python train.py --num_hidden_layers=8 --hidden_size=512 --num_attention_heads=8 --num_key_value_heads=8 --head_dim=64 --intermediate_size=2048 --vocab_size=28555 --hidden_act="gelu" --norm="layernorm" --norm_place="pre" --norm_eps=1e-06 --positions="alibi" --qk_norm=false --attn_scale=0.125 --bias="all" --tie_word_embeddings=true --parallel_block=false --init="uniform" --init_std_qkv=0.0164 --init_std_o=0.0 --init_std_up=0.0164 --init_std_down=0.0 --optimizer="soap_variant" --learning_rate=0.00326 --lr_mult_up=0.632 --beta1=0.95 --beta2=0.99 --lr_head=0.00573 --max_grad_norm=0.5 --warmup_steps=200 --schedule="wsd" --decay_fraction=0.582 --decay_shape="linear" --final_lr_fraction=0.0 --batch_tokens=262144 --max_seq_len=768 --doc_mask=true --z_loss=0.0001 --train_tokens=926900000 --max_steps=3536 --dataset="wikipedia_en"
Each number is 50 + 15 x the weight over its row's rms, rounded and kept within 0 to 99. Layers, rows and columns count from 0. The size before them is the row's rms in percent of the matrix's.

# layer 3 attention value, 512x512, rms 0.0723, rows 276-319, columns 64-127
095:47 56 64 61 71 59 57 45 35 61 65 45 50 69 40 66 63 62 40 41 57 50 56 94 44 14 23 57 54 43 50 66 30 34 90 42 55 22 45 39 32 57 37 58 54 67 26 66 31 47 51 45 51 31 53 41 38 14 60 56 58 44 43 42
095:48 38 28 56 65 44 44 78 49 43 78 71 53 50 43 62 57 56 47 54 25 45 24 42 54 44 59 69 53 54 54 59 55 52 73 36 44 69 37 86 50 34 33 32 45 67 42 35 54 26 67 56 70 71 54 47 51 58 49 49 36 42 47 37
096:54 48 39 46 69 44 64 51 46 41 65 56 66 24 38 55 50 39 67 45 42 35 50 50 68 48 51 22 36 54 53 34 68 17 63 44 49 43 48 45 44 35 90 52 57 60 38 41 61 50 55 34 67 24 58 65 50 53 66 23 50 38 46 49
098:53 52 38 41 56 38 34 21 55 69 27 36 43 57 55 76 59 69 36 44 42 48 38 52 38 52 22 70 20 44 60 73 45 38 53 71 41 52 60 48 47 44 99 48 42 79 24 32 48 65 50 70 56 60 65 41 23 40 45 54 47 50 00 45
096:69 38 58 61 23 29 55 63 78 54 53 43 46 51 42 43 47 58 26 69 23 46 60 34 62 57 57 72 40 34 43 46 48 21 54 61 55 21 46 43 61 64 40 55 42 46 19 70 54 83 35 54 20 69 45 62 52 33 80 74 58 36 34 48
094:41 48 74 38 57 48 73 52 10 63 18 31 78 27 63 36 44 32 49 32 51 42 58 35 46 27 45 54 40 70 73 44 48 34 60 45 56 55 35 60 76 31 72 40 71 35 62 35 52 62 66 42 72 35 42 44 42 58 40 63 61 45 51 57
092:53 62 42 75 66 49 32 55 40 60 54 46 56 50 51 53 42 55 33 73 21 56 61 45 53 45 15 43 40 39 46 63 46 43 38 46 66 37 63 50 44 50 62 67 42 58 56 51 56 71 39 48 50 52 66 63 49 70 48 38 30 44 57 34
097:37 67 59 42 63 49 44 46 69 53 73 76 50 82 56 32 48 46 47 46 28 47 45 52 70 57 73 60 59 26 58 40 31 50 52 55 67 60 23 38 58 53 49 27 74 45 77 48 47 36 48 32 57 70 68 43 57 59 30 38 59 65 51 69
094:32 41 30 50 35 36 47 41 49 54 55 32 57 66 41 40 23 55 63 46 31 64 52 75 57 49 47 56 54 40 59 46 52 55 49 81 45 43 47 48 37 60 78 56 61 44 63 33 21 62 59 64 28 41 62 33 45 37 41 51 63 40 18 22
096:48 34 79 45 36 53 81 54 99 55 49 43 31 35 47 43 35 74 49 45 37 46 97 45 39 51 41 79 34 48 49 56 72 43 51 47 63 60 66 71 61 45 29 48 45 23 39 52 59 40 68 43 54 51 13 42 56 49 44 42 77 76 68 58
100:27 58 43 43 25 55 44 47 39 44 50 68 39 45 64 50 34 66 49 40 57 67 30 63 38 59 66 46 54 17 64 61 37 48 46 47 62 44 63 58 62 71 49 70 37 66 57 43 63 40 41 38 55 53 48 34 65 49 71 63 11 61 60 39
095:66 61 59 57 51 53 58 36 37 41 24 51 75 37 69 65 51 48 59 39 50 60 25 52 67 31 61 60 34 56 59 38 60 44 55 33 51 37 60 51 47 70 51 23 39 24 26 57 54 59 40 22 55 50 56 51 53 65 45 49 48 55 52 63
094:62 55 61 27 70 62 76 48 43 57 33 51 54 52 44 58 53 71 49 84 49 37 43 51 52 35 61 25 57 58 64 43 64 53 38 63 65 72 38 37 63 54 21 50 48 48 52 51 45 60 39 56 49 56 31 83 46 43 54 57 39 72 90 43
101:49 48 37 87 46 38 52 45 73 38 68 61 74 80 57 61 43 76 30 58 42 33 35 42 59 83 54 52 62 39 40 50 54 41 66 35 44 42 45 61 30 85 30 49 58 68 44 46 62 40 33 68 29 66 45 66 60 49 61 39 49 54 47 24
095:56 59 58 46 43 61 61 24 31 33 63 42 67 71 54 26 76 29 51 36 33 56 67 38 46 99 47 63 38 47 53 68 67 37 37 66 71 63 56 28 22 54 42 47 11 53 54 52 57 56 68 74 49 34 52 23 65 42 33 58 76 65 30 47
090:57 44 61 69 83 37 67 46 53 50 75 67 61 25 27 41 76 69 76 35 63 46 57 81 45 19 49 43 37 53 53 53 50 51 67 48 39 50 34 36 52 11 46 34 73 79 48 55 35 30 48 40 47 40 57 53 46 65 37 56 28 25 32 85
093:86 53 50 37 50 65 53 51 65 73 63 47 54 60 43 16 29 58 50 56 53 40 53 49 39 65 37 66 63 84 29 48 48 47 71 45 38 43 52 40 58 59 31 19 63 39 48 54 56 50 51 27 76 61 59 58 26 51 39 51 41 46 44 49
097:45 55 37 23 74 33 67 53 94 77 58 51 41 40 38 67 52 68 67 46 60 39 27 41 31 32 52 35 66 60 36 46 57 49 43 15 35 54 50 41 73 57 27 58 49 57 23 69 29 50 34 36 50 31 58 52 45 58 69 78 54 60 48 47
096:50 47 53 52 67 55 30 54 67 38 55 40 63 59 46 13 22 55 45 48 55 42 37 63 46 57 32 41 43 75 63 54 66 78 47 65 14 48 58 44 54 70 55 42 46 46 20 43 18 45 36 45 34 63 61 53 54 28 38 42 63 44 57 23
088:41 40 51 48 24 55 40 38 70 38 40 43 37 32 72 53 38 33 38 49 52 57 39 31 57 70 37 48 75 43 65 60 63 59 25 55 46 55 43 63 57 54 63 71 54 51 47 36 44 54 35 61 35 42 77 24 47 56 33 64 86 14 58 29
098:39 43 76 28 58 37 63 31 49 51 42 72 52 48 35 41 70 46 46 64 30 45 88 60 55 63 39 22 41 74 35 43 51 66 40 48 21 48 28 38 63 59 57 25 50 66 57 43 70 54 20 77 64 76 51 70 53 45 37 70 44 43 41 67
096:68 47 54 39 29 78 71 48 48 27 52 34 80 75 38 56 47 62 47 46 47 75 86 56 55 38 54 60 67 39 43 40 50 54 33 47 34 59 47 51 35 56 65 53 53 60 51 44 49 33 46 35 37 60 77 37 21 97 63 51 50 49 43 21
093:48 70 42 40 74 41 34 52 51 76 80 68 54 77 32 45 72 27 45 37 60 53 64 60 56 41 29 44 33 59 52 53 45 31 68 13 47 55 39 56 29 51 46 51 51 69 29 49 64 22 67 62 64 71 54 46 58 39 59 73 54 58 45 51
090:39 66 61 69 48 81 45 47 42 31 53 74 51 46 35 40 39 63 24 58 48 37 20 37 32 46 86 51 21 31 57 70 64 48 34 49 62 60 49 42 54 56 70 59 59 59 47 22 72 34 45 78 58 55 74 53 46 68 38 51 74 43 40 44
096:49 66 57 54 89 53 77 38 77 37 56 41 57 04 47 50 33 60 42 49 56 41 44 49 52 64 55 43 29 49 59 44 46 42 42 53 29 58 27 51 42 58 55 59 56 49 40 46 63 38 52 53 25 69 36 51 37 22 48 53 56 36 48 39
090:44 57 59 53 49 34 64 35 41 26 41 84 67 37 31 55 30 26 58 47 43 44 66 71 37 41 51 57 42 47 58 28 63 25 70 59 50 71 61 59 73 77 27 53 53 47 34 51 46 30 75 53 26 46 45 58 54 62 45 65 49 70 46 52
090:67 39 44 67 53 43 80 56 76 43 24 46 44 62 67 51 40 39 31 19 62 43 60 48 66 70 30 42 52 67 56 42 89 37 30 57 54 65 50 22 66 77 05 75 64 64 78 53 67 47 37 53 63 53 18 72 57 31 57 49 73 38 56 52
096:49 23 48 46 37 78 85 41 50 52 48 55 46 40 23 45 54 58 49 19 54 33 25 68 33 56 59 61 49 59 50 29 63 46 52 45 49 49 78 62 47 51 53 49 46 41 30 39 44 69 39 44 37 29 21 61 59 50 63 50 48 43 51 20
094:51 55 46 49 61 71 45 46 21 58 71 56 33 51 37 48 62 66 64 26 46 63 51 57 43 63 54 68 40 53 26 66 45 41 60 91 35 59 64 56 54 21 85 45 85 61 69 54 31 26 42 62 18 25 49 61 41 44 45 56 45 60 12 35
092:41 40 44 47 55 49 21 75 55 52 66 42 63 43 22 59 24 23 26 38 40 45 45 34 64 44 66 56 59 39 47 31 43 60 66 41 55 66 68 61 49 66 42 49 75 67 08 35 48 45 54 57 60 46 64 67 58 42 48 50 43 31 58 58
099:52 37 49 64 49 59 71 58 34 42 46 84 56 32 69 37 68 55 45 65 47 47 49 40 50 52 29 29 54 39 44 46 52 29 63 70 52 74 21 65 42 75 44 75 46 36 37 67 50 74 58 50 68 43 68 37 30 63 73 24 85 50 51 41
091:57 69 55 37 80 60 34 35 38 42 76 42 55 53 58 76 90 68 66 56 49 47 23 28 53 34 52 23 41 71 40 35 39 84 54 46 63 12 58 56 50 69 34 60 43 51 66 48 22 56 53 69 43 48 47 50 63 51 59 52 64 58 71 43
097:69 45 53 50 49 48 32 68 57 59 60 77 40 52 09 62 60 47 65 00 62 73 66 37 64 31 43 57 21 31 74 52 26 64 35 45 49 55 43 31 54 48 57 34 62 56 44 56 41 45 61 48 55 54 35 50 53 47 54 65 40 46 49 58
094:59 51 60 55 32 58 29 72 66 54 26 38 43 68 50 58 42 32 47 30 67 42 43 37 62 87 54 32 52 65 63 62 47 55 37 76 27 51 76 43 42 67 23 43 61 37 42 56 42 21 63 48 43 47 58 51 65 24 55 52 21 70 44 42
092:81 60 66 42 61 41 63 68 53 52 35 26 53 42 63 16 43 53 27 43 39 31 64 44 59 45 39 40 64 51 81 66 48 04 48 26 66 49 37 64 48 50 66 75 58 60 12 43 49 52 52 18 51 48 38 57 34 81 67 56 37 51 68 42
092:38 68 56 57 40 37 58 79 62 47 48 44 68 47 56 24 47 42 51 57 30 32 54 60 35 58 28 19 66 76 75 15 47 62 45 62 61 09 63 71 43 30 46 78 52 55 57 41 36 48 57 63 37 43 32 47 49 57 58 55 37 76 58 33
091:55 17 37 53 62 58 61 64 43 28 42 52 56 37 69 40 53 54 65 40 28 50 72 27 42 74 26 47 50 49 69 18 52 52 44 44 22 34 05 46 25 35 42 66 37 64 55 60 36 64 29 76 41 51 47 52 73 57 81 52 61 35 53 55
097:42 73 54 62 12 60 53 28 52 38 55 64 70 79 57 50 43 64 48 54 28 66 26 68 49 28 76 60 49 26 49 53 39 51 47 84 32 61 71 42 51 40 74 60 50 45 46 44 48 56 61 42 34 41 48 31 32 40 43 35 46 59 55 65
090:87 83 43 46 51 34 40 50 58 58 43 52 52 56 49 58 36 65 58 46 39 76 20 58 52 26 49 49 56 59 54 39 44 32 60 41 49 33 49 55 37 67 50 35 36 40 44 31 45 63 34 22 48 66 80 56 28 41 81 61 29 44 47 53
089:51 54 60 57 42 53 70 61 46 44 49 50 57 37 52 56 30 41 71 41 59 25 54 40 34 74 41 52 49 26 83 82 58 54 68 70 66 56 79 32 69 64 25 52 58 86 34 57 59 60 66 52 45 61 42 45 49 35 27 46 79 33 40 66
094:67 49 40 40 58 36 71 42 38 74 64 43 41 45 29 31 36 72 52 19 20 59 50 51 54 34 57 34 53 33 52 28 80 45 65 56 35 78 54 35 47 75 42 31 38 70 46 42 67 75 84 50 59 51 51 50 48 45 51 56 49 70 94 74
093:69 35 55 66 51 21 35 27 36 76 55 65 33 48 46 27 59 60 52 57 56 70 74 32 61 63 47 36 36 29 21 61 50 57 26 32 45 39 61 38 59 38 39 52 58 24 42 76 10 44 54 45 40 47 54 08 62 46 47 62 19 59 25 74
093:61 49 61 51 41 38 59 30 60 43 21 62 57 39 55 29 72 26 45 33 60 60 54 64 48 56 48 77 29 30 44 58 46 48 57 60 59 48 74 28 64 62 44 53 52 28 23 20 68 71 47 40 62 63 54 53 68 74 45 29 35 62 18 57
094:68 35 42 63 48 45 48 40 78 63 50 53 26 33 54 37 51 56 58 79 63 74 65 62 50 43 53 63 62 53 33 56 42 51 43 56 61 43 46 82 45 67 30 18 43 54 49 51 54 37 73 68 21 52 41 18 19 32 66 55 42 33 41 42
# layer 3 attention output (transposed), 512x512, rms 0.0669, rows 276-319, columns 64-127
090:47 42 15 50 14 50 42 54 68 66 46 38 68 31 67 52 68 23 60 52 43 37 59 43 68 41 69 48 69 56 64 19 69 47 40 30 45 71 51 55 66 73 35 58 31 66 51 34 84 53 24 43 67 52 43 52 21 38 54 69 36 57 36 43
089:38 66 52 34 49 63 51 38 40 43 41 42 56 57 57 71 32 43 63 42 52 43 49 48 46 46 29 47 58 27 51 69 59 51 44 61 34 54 58 38 41 44 46 48 50 76 66 63 38 46 30 63 41 27 50 38 46 41 26 74 55 50 62 51
092:45 40 44 65 55 48 29 61 56 32 18 58 47 59 54 31 50 63 56 56 41 72 55 45 20 68 38 58 49 57 59 49 23 94 58 50 49 62 45 62 33 55 29 49 35 43 43 53 21 48 70 33 53 71 42 67 55 42 23 46 35 77 46 51
095:38 45 62 47 36 37 47 52 45 25 53 58 53 56 59 19 31 30 48 47 74 65 66 43 62 39 42 47 59 61 56 27 41 89 70 53 54 69 41 49 42 59 43 56 67 51 53 56 75 49 74 52 40 32 42 50 58 40 50 60 57 72 46 45
090:60 55 83 66 80 39 73 36 42 49 46 53 48 22 79 60 64 46 89 33 54 49 27 57 23 20 30 45 55 57 25 39 50 64 46 30 49 61 56 36 27 65 45 44 79 57 84 44 57 47 50 45 82 33 57 42 53 56 70 32 58 45 42 53
092:80 41 45 72 60 42 54 62 52 23 68 68 22 58 62 58 35 65 28 54 30 55 55 62 59 40 53 60 36 42 00 62 61 26 55 46 25 37 55 53 37 69 46 53 37 59 22 45 48 51 48 47 39 57 54 52 42 39 26 24 33 61 38 57
088:37 37 55 34 27 51 46 48 37 38 83 62 42 48 52 74 29 42 65 42 69 41 34 57 42 63 50 34 56 52 69 35 47 48 37 75 27 56 48 35 60 69 28 36 55 73 62 37 39 38 70 61 53 35 57 50 63 33 40 48 36 60 38 96
098:58 42 58 47 57 60 33 70 35 59 44 65 46 27 73 65 31 51 58 85 56 61 58 49 63 55 34 43 51 70 31 62 63 56 36 34 43 48 64 68 39 45 48 18 42 53 15 51 33 39 43 79 53 40 25 48 70 39 31 52 44 65 62 56
095:57 47 66 45 54 23 49 62 39 45 46 34 41 32 24 72 91 26 54 38 70 79 56 37 40 54 28 67 30 40 36 62 53 49 46 52 54 47 40 44 70 36 15 47 27 77 20 55 51 46 54 47 66 62 44 38 64 28 49 60 75 78 45 95
091:64 59 48 36 65 29 42 34 65 13 68 44 62 54 55 72 35 50 36 61 67 52 41 38 50 35 56 48 68 47 20 58 41 74 51 45 23 58 46 52 26 50 86 51 57 83 66 61 73 46 57 76 35 63 91 30 57 37 81 49 45 58 44 44
091:61 27 41 59 74 39 40 38 58 52 42 47 26 67 31 32 66 24 66 50 58 43 61 52 76 35 48 48 56 50 43 55 44 28 45 24 44 70 35 48 61 26 69 77 80 51 45 60 56 56 58 58 42 52 25 52 30 66 38 38 62 55 51 70
093:64 54 34 52 45 51 35 59 38 39 30 62 28 27 29 49 34 67 41 43 44 31 63 46 31 63 47 42 68 51 29 64 63 47 46 32 38 66 58 73 36 40 70 53 47 73 30 43 32 51 63 48 38 76 70 52 46 68 49 49 38 66 51 42
093:34 32 30 67 37 49 39 33 59 62 66 43 51 26 57 56 56 32 51 49 50 29 44 58 61 58 48 61 41 27 36 65 41 37 60 57 30 33 62 44 55 75 80 52 63 58 69 48 51 53 82 59 37 44 27 62 52 32 58 54 46 33 30 74
093:29 59 45 22 31 53 47 72 29 54 38 35 39 29 44 56 52 46 77 26 70 61 33 47 55 42 55 43 23 44 56 78 54 29 63 31 63 64 34 55 72 50 36 43 50 57 57 47 39 64 65 31 51 50 55 52 19 44 38 64 52 27 56 54
086:41 33 51 28 71 59 52 50 62 58 75 34 46 38 50 53 18 58 31 73 49 59 26 43 66 34 48 38 28 10 47 49 26 47 52 58 28 96 45 44 68 16 82 38 56 71 60 36 52 65 46 65 49 39 54 51 42 41 61 57 37 54 53 76
088:43 42 17 51 70 49 44 59 57 47 26 22 43 60 54 40 62 51 28 50 32 69 44 46 51 45 55 53 52 40 57 59 55 59 65 47 38 51 74 67 49 58 31 66 44 50 59 38 64 40 52 70 48 51 52 49 34 56 60 57 60 62 51 37
095:52 41 59 40 29 58 69 29 26 35 37 59 33 67 65 39 46 46 90 68 54 63 51 48 84 32 64 26 74 37 43 66 64 43 36 81 63 66 46 33 36 35 45 56 54 99 37 45 69 68 77 58 26 31 58 47 54 79 25 49 24 41 73 65
095:36 47 45 78 52 46 40 33 29 38 34 58 69 59 55 36 52 50 47 59 38 48 50 68 71 82 53 56 58 32 57 55 18 56 48 75 55 66 56 63 39 44 58 79 44 26 79 36 52 41 73 73 46 58 48 57 40 31 38 14 42 71 46 53
093:38 56 61 46 27 60 41 36 30 59 57 72 67 54 66 53 68 28 69 38 50 33 58 58 54 61 39 44 41 43 27 21 53 27 50 40 70 57 31 77 49 45 32 72 27 43 62 77 41 63 37 45 67 43 35 47 61 49 35 59 49 53 50 62
089:52 61 58 72 65 60 57 75 58 46 41 57 72 52 15 28 51 74 43 49 52 56 66 68 45 07 40 41 40 52 47 54 10 35 59 33 61 54 49 47 42 44 53 25 43 08 62 68 78 48 67 46 96 64 13 30 24 38 56 39 62 57 59 59
092:71 60 20 40 62 49 63 47 51 31 30 60 26 49 67 39 39 38 72 35 42 54 14 50 33 61 61 72 67 43 70 45 63 61 79 29 68 42 32 68 77 38 38 69 76 50 50 35 54 60 77 42 54 39 44 48 44 36 68 38 35 50 47 33
091:40 67 76 29 65 26 37 58 36 46 30 45 34 46 32 33 53 65 41 14 31 77 40 71 40 60 45 49 35 52 55 72 47 31 37 47 52 51 32 72 52 48 51 43 70 50 53 58 39 55 44 73 32 34 38 44 75 33 67 72 60 51 36 62
091:57 30 39 74 44 48 36 71 45 27 55 34 59 22 46 43 80 56 53 62 36 69 56 36 55 52 47 42 50 48 65 57 55 79 47 80 50 46 83 73 61 02 87 51 28 28 59 55 31 71 54 50 65 43 41 37 32 46 46 69 43 56 47 44
087:31 46 32 41 33 58 46 50 48 51 13 54 68 55 28 60 44 57 77 42 48 78 70 59 38 58 49 36 47 63 28 41 52 43 78 36 52 57 51 75 34 39 57 69 29 57 79 69 46 59 48 33 35 71 46 51 50 38 87 40 59 58 39 73
099:32 45 67 56 46 56 56 51 57 50 33 51 45 86 39 47 65 34 60 36 43 48 53 43 47 45 61 61 61 36 30 71 48 45 21 32 29 59 44 58 57 63 24 49 67 50 59 33 39 77 56 52 59 58 51 54 23 46 53 41 41 58 52 46
090:37 30 45 81 43 82 35 78 39 60 56 32 21 44 61 54 42 65 43 40 71 70 35 39 37 55 92 53 46 48 41 70 43 34 51 64 70 00 24 38 64 32 41 47 70 62 53 33 73 51 39 57 54 49 49 28 30 67 63 61 48 44 37 55
088:38 46 40 26 67 53 39 73 21 41 68 57 53 52 37 40 61 46 67 76 60 38 48 57 15 44 69 29 45 47 57 50 28 50 65 48 61 57 61 59 65 47 69 37 34 09 32 27 67 69 53 60 55 41 80 52 53 52 42 34 65 63 56 21
094:35 35 47 76 68 32 47 60 44 66 58 53 63 71 71 38 53 60 53 48 51 63 53 60 63 27 75 50 58 64 60 34 24 64 55 58 54 54 44 58 41 17 54 53 55 65 55 58 32 21 83 52 74 61 55 40 50 42 63 78 42 80 22 75
093:17 29 61 65 54 28 54 60 52 38 34 54 70 24 62 40 38 54 26 59 50 63 51 56 46 44 61 36 67 55 48 52 69 56 48 36 73 40 46 26 77 72 32 52 24 57 56 30 52 63 84 42 59 44 50 49 79 43 49 48 60 49 52 59
090:67 55 43 23 33 48 51 49 49 55 47 43 29 72 73 23 67 59 61 62 31 50 45 63 51 49 53 60 33 55 47 51 70 53 66 74 40 61 31 62 83 49 41 59 43 19 94 59 68 59 70 46 45 42 56 46 31 38 19 64 54 54 44 60
099:58 57 32 55 52 41 27 54 44 31 70 44 26 49 60 40 25 36 64 33 47 53 56 31 43 37 48 55 32 54 71 43 63 56 45 64 62 37 68 49 33 46 57 44 65 47 66 48 53 68 40 45 42 63 28 36 63 40 57 52 33 63 34 56
093:56 40 26 58 22 37 82 47 60 61 41 94 17 61 74 39 61 49 58 44 32 49 52 44 53 28 29 68 56 59 68 51 68 65 59 34 26 65 38 49 43 36 46 49 56 54 19 52 31 37 41 61 44 60 63 58 44 33 33 70 25 45 62 45
099:37 57 40 69 33 67 47 27 25 46 15 57 79 70 73 41 57 66 57 60 44 55 56 78 45 70 60 55 62 70 31 43 52 40 56 69 55 33 51 57 35 36 43 71 58 37 28 61 49 72 32 55 40 56 83 51 48 28 30 54 61 35 45 48
093:45 47 19 34 50 33 65 70 53 41 60 54 48 42 70 51 58 86 61 31 41 55 72 34 35 42 51 75 18 25 41 33 76 48 70 51 71 61 15 52 49 37 72 63 46 57 67 41 42 67 67 52 61 44 75 65 51 63 19 43 68 36 50 69
088:16 49 46 44 56 57 70 56 36 39 77 69 36 80 34 69 36 58 41 67 45 62 35 69 35 46 79 48 46 32 24 73 52 77 62 39 40 62 46 53 52 57 18 35 62 45 71 72 47 84 43 60 43 48 50 50 60 23 64 35 64 61 46 54
089:53 30 44 59 47 41 44 54 50 57 71 58 49 53 50 57 62 62 58 32 42 50 62 33 63 51 64 48 50 27 39 65 37 44 92 44 47 65 27 51 48 45 26 31 38 56 49 52 41 59 79 60 75 44 63 61 38 75 52 36 78 15 51 54
092:43 62 61 26 65 54 57 28 44 54 83 61 35 53 28 58 34 55 27 36 50 51 55 70 37 52 62 81 38 62 18 83 46 51 47 58 66 63 72 50 55 67 71 49 28 39 61 56 65 50 72 42 54 63 52 44 33 57 44 31 40 76 42 29
091:61 76 26 39 43 59 63 75 43 75 39 36 40 49 46 36 74 52 70 38 54 43 77 53 51 56 55 56 48 65 74 50 87 34 28 43 89 45 38 44 63 52 42 52 50 62 60 40 40 50 38 49 73 38 50 50 43 66 51 43 56 44 70 20
092:38 41 56 50 57 55 63 66 71 53 71 56 21 78 25 44 52 29 30 41 28 29 66 38 59 54 66 58 47 38 67 74 20 51 41 46 39 44 52 56 65 71 57 59 59 64 26 50 62 38 61 41 35 37 39 34 88 65 67 82 63 74 61 52
091:43 39 14 34 69 39 58 32 59 36 46 60 44 50 46 38 43 46 55 60 34 67 50 48 50 33 60 53 51 56 29 27 45 63 33 13 29 42 62 55 65 36 53 61 79 34 65 47 66 40 51 40 50 42 57 40 25 71 52 38 52 54 27 71
091:60 33 72 61 52 31 43 56 63 44 54 71 38 66 75 48 51 29 50 76 75 68 57 59 48 90 52 54 46 53 28 63 24 57 63 36 64 52 35 69 58 33 57 56 51 49 57 28 25 40 48 64 31 64 47 52 36 40 56 57 66 69 45 50
091:76 60 46 51 52 57 36 40 47 17 47 49 51 66 67 58 43 48 52 51 47 31 29 57 44 36 29 80 45 53 81 41 47 31 74 69 49 35 36 53 40 63 51 45 35 70 56 57 77 63 39 66 33 72 55 92 29 43 55 34 45 40 90 60
095:37 52 33 71 51 76 67 46 17 56 84 42 52 61 54 63 54 90 58 40 53 39 41 27 46 75 45 45 50 51 56 40 20 54 39 42 48 65 45 44 31 53 53 56 64 45 68 60 46 45 82 32 59 36 62 61 50 32 20 99 64 45 75 34
093:36 99 79 40 42 33 51 78 47 36 81 30 50 39 58 71 59 33 39 25 32 24 48 48 37 42 71 43 47 59 71 46 50 64 68 43 28 74 45 35 56 45 73 51 31 42 71 58 82 73 44 35 66 47 70 36 46 58 49 36 59 65 27 28
# layer 3 attention query, 512x512, rms 0.0776, rows 320-330, columns 64-127
104:48 74 51 44 51 14 55 61 55 50 83 44 56 48 61 56 49 54 48 73 65 57 72 45 55 62 53 49 26 46 53 72 29 16 60 65 39 34 35 34 50 51 25 75 62 25 54 46 46 59 18 73 56 63 70 62 59 50 16 51 84 51 41 54
098:78 57 46 64 39 45 47 35 54 43 30 60 51 59 56 69 66 59 57 41 64 73 69 56 68 27 69 50 56 33 34 28 92 46 44 56 49 32 44 42 36 66 21 61 54 48 49 44 57 61 37 54 73 72 46 32 49 48 59 66 57 68 74 61
100:77 57 81 57 18 31 17 48 51 37 39 46 34 65 63 51 65 58 53 38 51 54 37 46 63 74 42 30 72 62 31 57 43 78 29 71 54 74 68 72 28 36 52 59 56 46 44 55 40 59 49 60 17 51 66 61 25 43 58 75 46 59 35 50
109:58 36 48 80 27 60 57 45 57 50 39 52 48 37 44 58 52 27 61 48 56 31 43 70 42 51 56 68 54 27 43 49 52 59 53 46 49 76 56 58 44 49 60 83 54 30 91 33 90 42 43 76 44 59 77 47 39 62 75 44 56 93 51 55
100:69 65 44 63 54 89 63 54 62 56 53 33 69 72 72 65 80 71 67 70 42 66 40 24 45 61 45 36 36 72 60 24 62 48 54 59 50 93 58 50 66 48 41 70 62 78 46 29 69 67 49 35 59 65 29 48 32 32 48 41 45 50 35 44
111:45 36 43 71 33 41 64 41 39 22 73 74 42 58 25 69 35 33 71 48 49 60 23 61 56 68 58 55 71 55 41 55 33 47 43 50 53 64 83 60 72 52 50 59 71 61 53 48 57 49 58 58 32 73 53 65 43 79 41 19 34 58 32 46
105:63 48 66 59 22 59 33 37 07 25 55 49 53 64 54 38 77 37 43 57 08 40 34 41 40 57 53 58 78 57 65 56 30 31 33 65 46 55 56 43 47 72 28 41 60 53 67 51 56 49 64 49 50 71 67 48 52 60 48 33 74 56 43 48
110:65 32 66 71 45 71 74 52 59 46 36 41 64 43 52 65 44 71 41 69 58 36 49 61 66 57 39 33 47 42 46 35 70 71 37 33 52 98 49 43 58 46 43 55 31 86 54 57 53 50 78 36 65 68 24 38 50 38 47 23 73 64 17 57
107:52 58 46 71 40 73 37 28 76 39 38 26 44 57 21 84 56 42 25 34 47 50 53 31 62 60 52 38 52 70 53 39 46 48 77 58 53 45 81 41 78 66 15 65 38 36 61 51 72 32 47 77 55 65 49 57 29 50 48 47 51 71 32 40
115:31 46 72 41 08 51 41 61 55 26 55 78 61 57 57 45 49 37 42 31 43 31 57 43 36 55 31 61 67 66 60 42 27 48 49 41 57 61 34 53 51 48 74 51 44 44 72 50 43 67 47 46 53 40 60 39 78 45 53 49 61 22 44 37
104:59 42 55 44 53 29 59 47 75 69 72 47 50 53 47 42 27 18 50 69 62 65 65 74 41 40 56 62 40 42 29 62 36 40 17 59 53 26 59 42 57 67 34 41 48 51 40 33 51 67 49 35 71 10 57 64 67 67 26 67 56 91 51 46
# layer 3 attention key, 512x512, rms 0.0762, rows 320-329, columns 64-127
099:69 45 59 53 66 52 03 55 38 32 64 41 34 30 67 47 59 56 54 56 67 57 55 47 46 47 68 46 46 53 58 63 43 48 58 68 27 48 30 44 39 68 40 41 47 47 37 58 57 64 23 42 56 71 55 68 35 28 52 50 46 57 48 65
092:61 63 33 70 44 54 77 43 43 42 35 61 40 36 84 34 48 47 45 60 56 53 89 63 43 28 60 49 57 42 39 39 71 56 31 57 56 51 64 48 34 49 21 58 52 40 54 35 36 53 46 37 33 50 59 39 46 41 38 65 76 54 50 68
107:40 33 53 47 69 48 61 52 52 16 44 24 59 81 66 44 20 08 68 55 53 64 44 57 57 39 56 55 46 43 43 57 66 56 49 58 39 57 73 71 65 29 48 66 54 75 47 53 33 44 54 86 66 36 63 58 33 67 56 43 59 59 42 64
111:38 44 71 51 41 73 69 56 63 39 54 37 65 38 63 47 45 54 37 47 51 53 60 22 66 66 42 82 25 45 33 40 42 59 76 48 65 79 50 51 28 26 63 63 59 48 47 33 47 50 50 63 47 45 51 53 36 13 58 72 48 46 53 26
091:55 50 54 49 69 54 33 36 63 34 42 66 52 40 47 76 70 64 47 27 59 35 55 58 31 74 29 58 67 51 66 38 63 52 55 56 49 62 44 14 40 14 28 28 72 52 64 52 63 61 54 48 42 61 41 52 45 58 66 76 52 60 21 62
116:47 69 38 43 24 60 67 57 53 33 50 41 19 07 56 65 27 26 36 57 33 50 52 57 56 77 64 56 43 56 56 64 59 46 55 49 66 77 40 37 72 59 48 48 78 75 28 69 52 40 74 49 53 54 44 75 51 61 21 38 44 38 29 41
106:34 43 39 41 42 37 47 43 31 57 36 46 32 61 71 32 45 34 53 65 37 47 54 26 60 57 40 57 71 62 64 45 40 44 69 46 62 61 47 51 36 43 43 60 49 70 32 68 38 42 43 34 49 55 65 64 41 30 37 13 57 44 54 65
118:11 54 67 53 20 75 71 62 41 31 43 72 69 46 18 80 37 61 34 25 42 41 48 80 70 66 35 50 42 65 23 31 68 54 29 49 50 71 42 48 57 46 32 50 49 59 24 51 48 40 69 32 53 64 38 46 56 69 46 30 45 60 36 58
098:60 66 85 66 15 57 27 20 58 33 43 09 26 50 57 66 62 27 53 78 56 46 49 41 58 54 75 34 71 36 61 61 68 44 26 60 35 48 73 30 56 44 48 55 53 47 45 62 59 66 79 56 33 51 40 49 39 38 49 60 69 27 58 66
118:53 24 60 46 38 32 53 56 28 37 57 87 67 79 52 33 48 41 40 25 40 55 55 30 62 55 46 77 60 56 56 50 12 64 49 38 73 60 48 53 42 56 59 57 11 40 64 40 73 61 42 77 56 68 76 72 51 58 80 43 46 60 46 18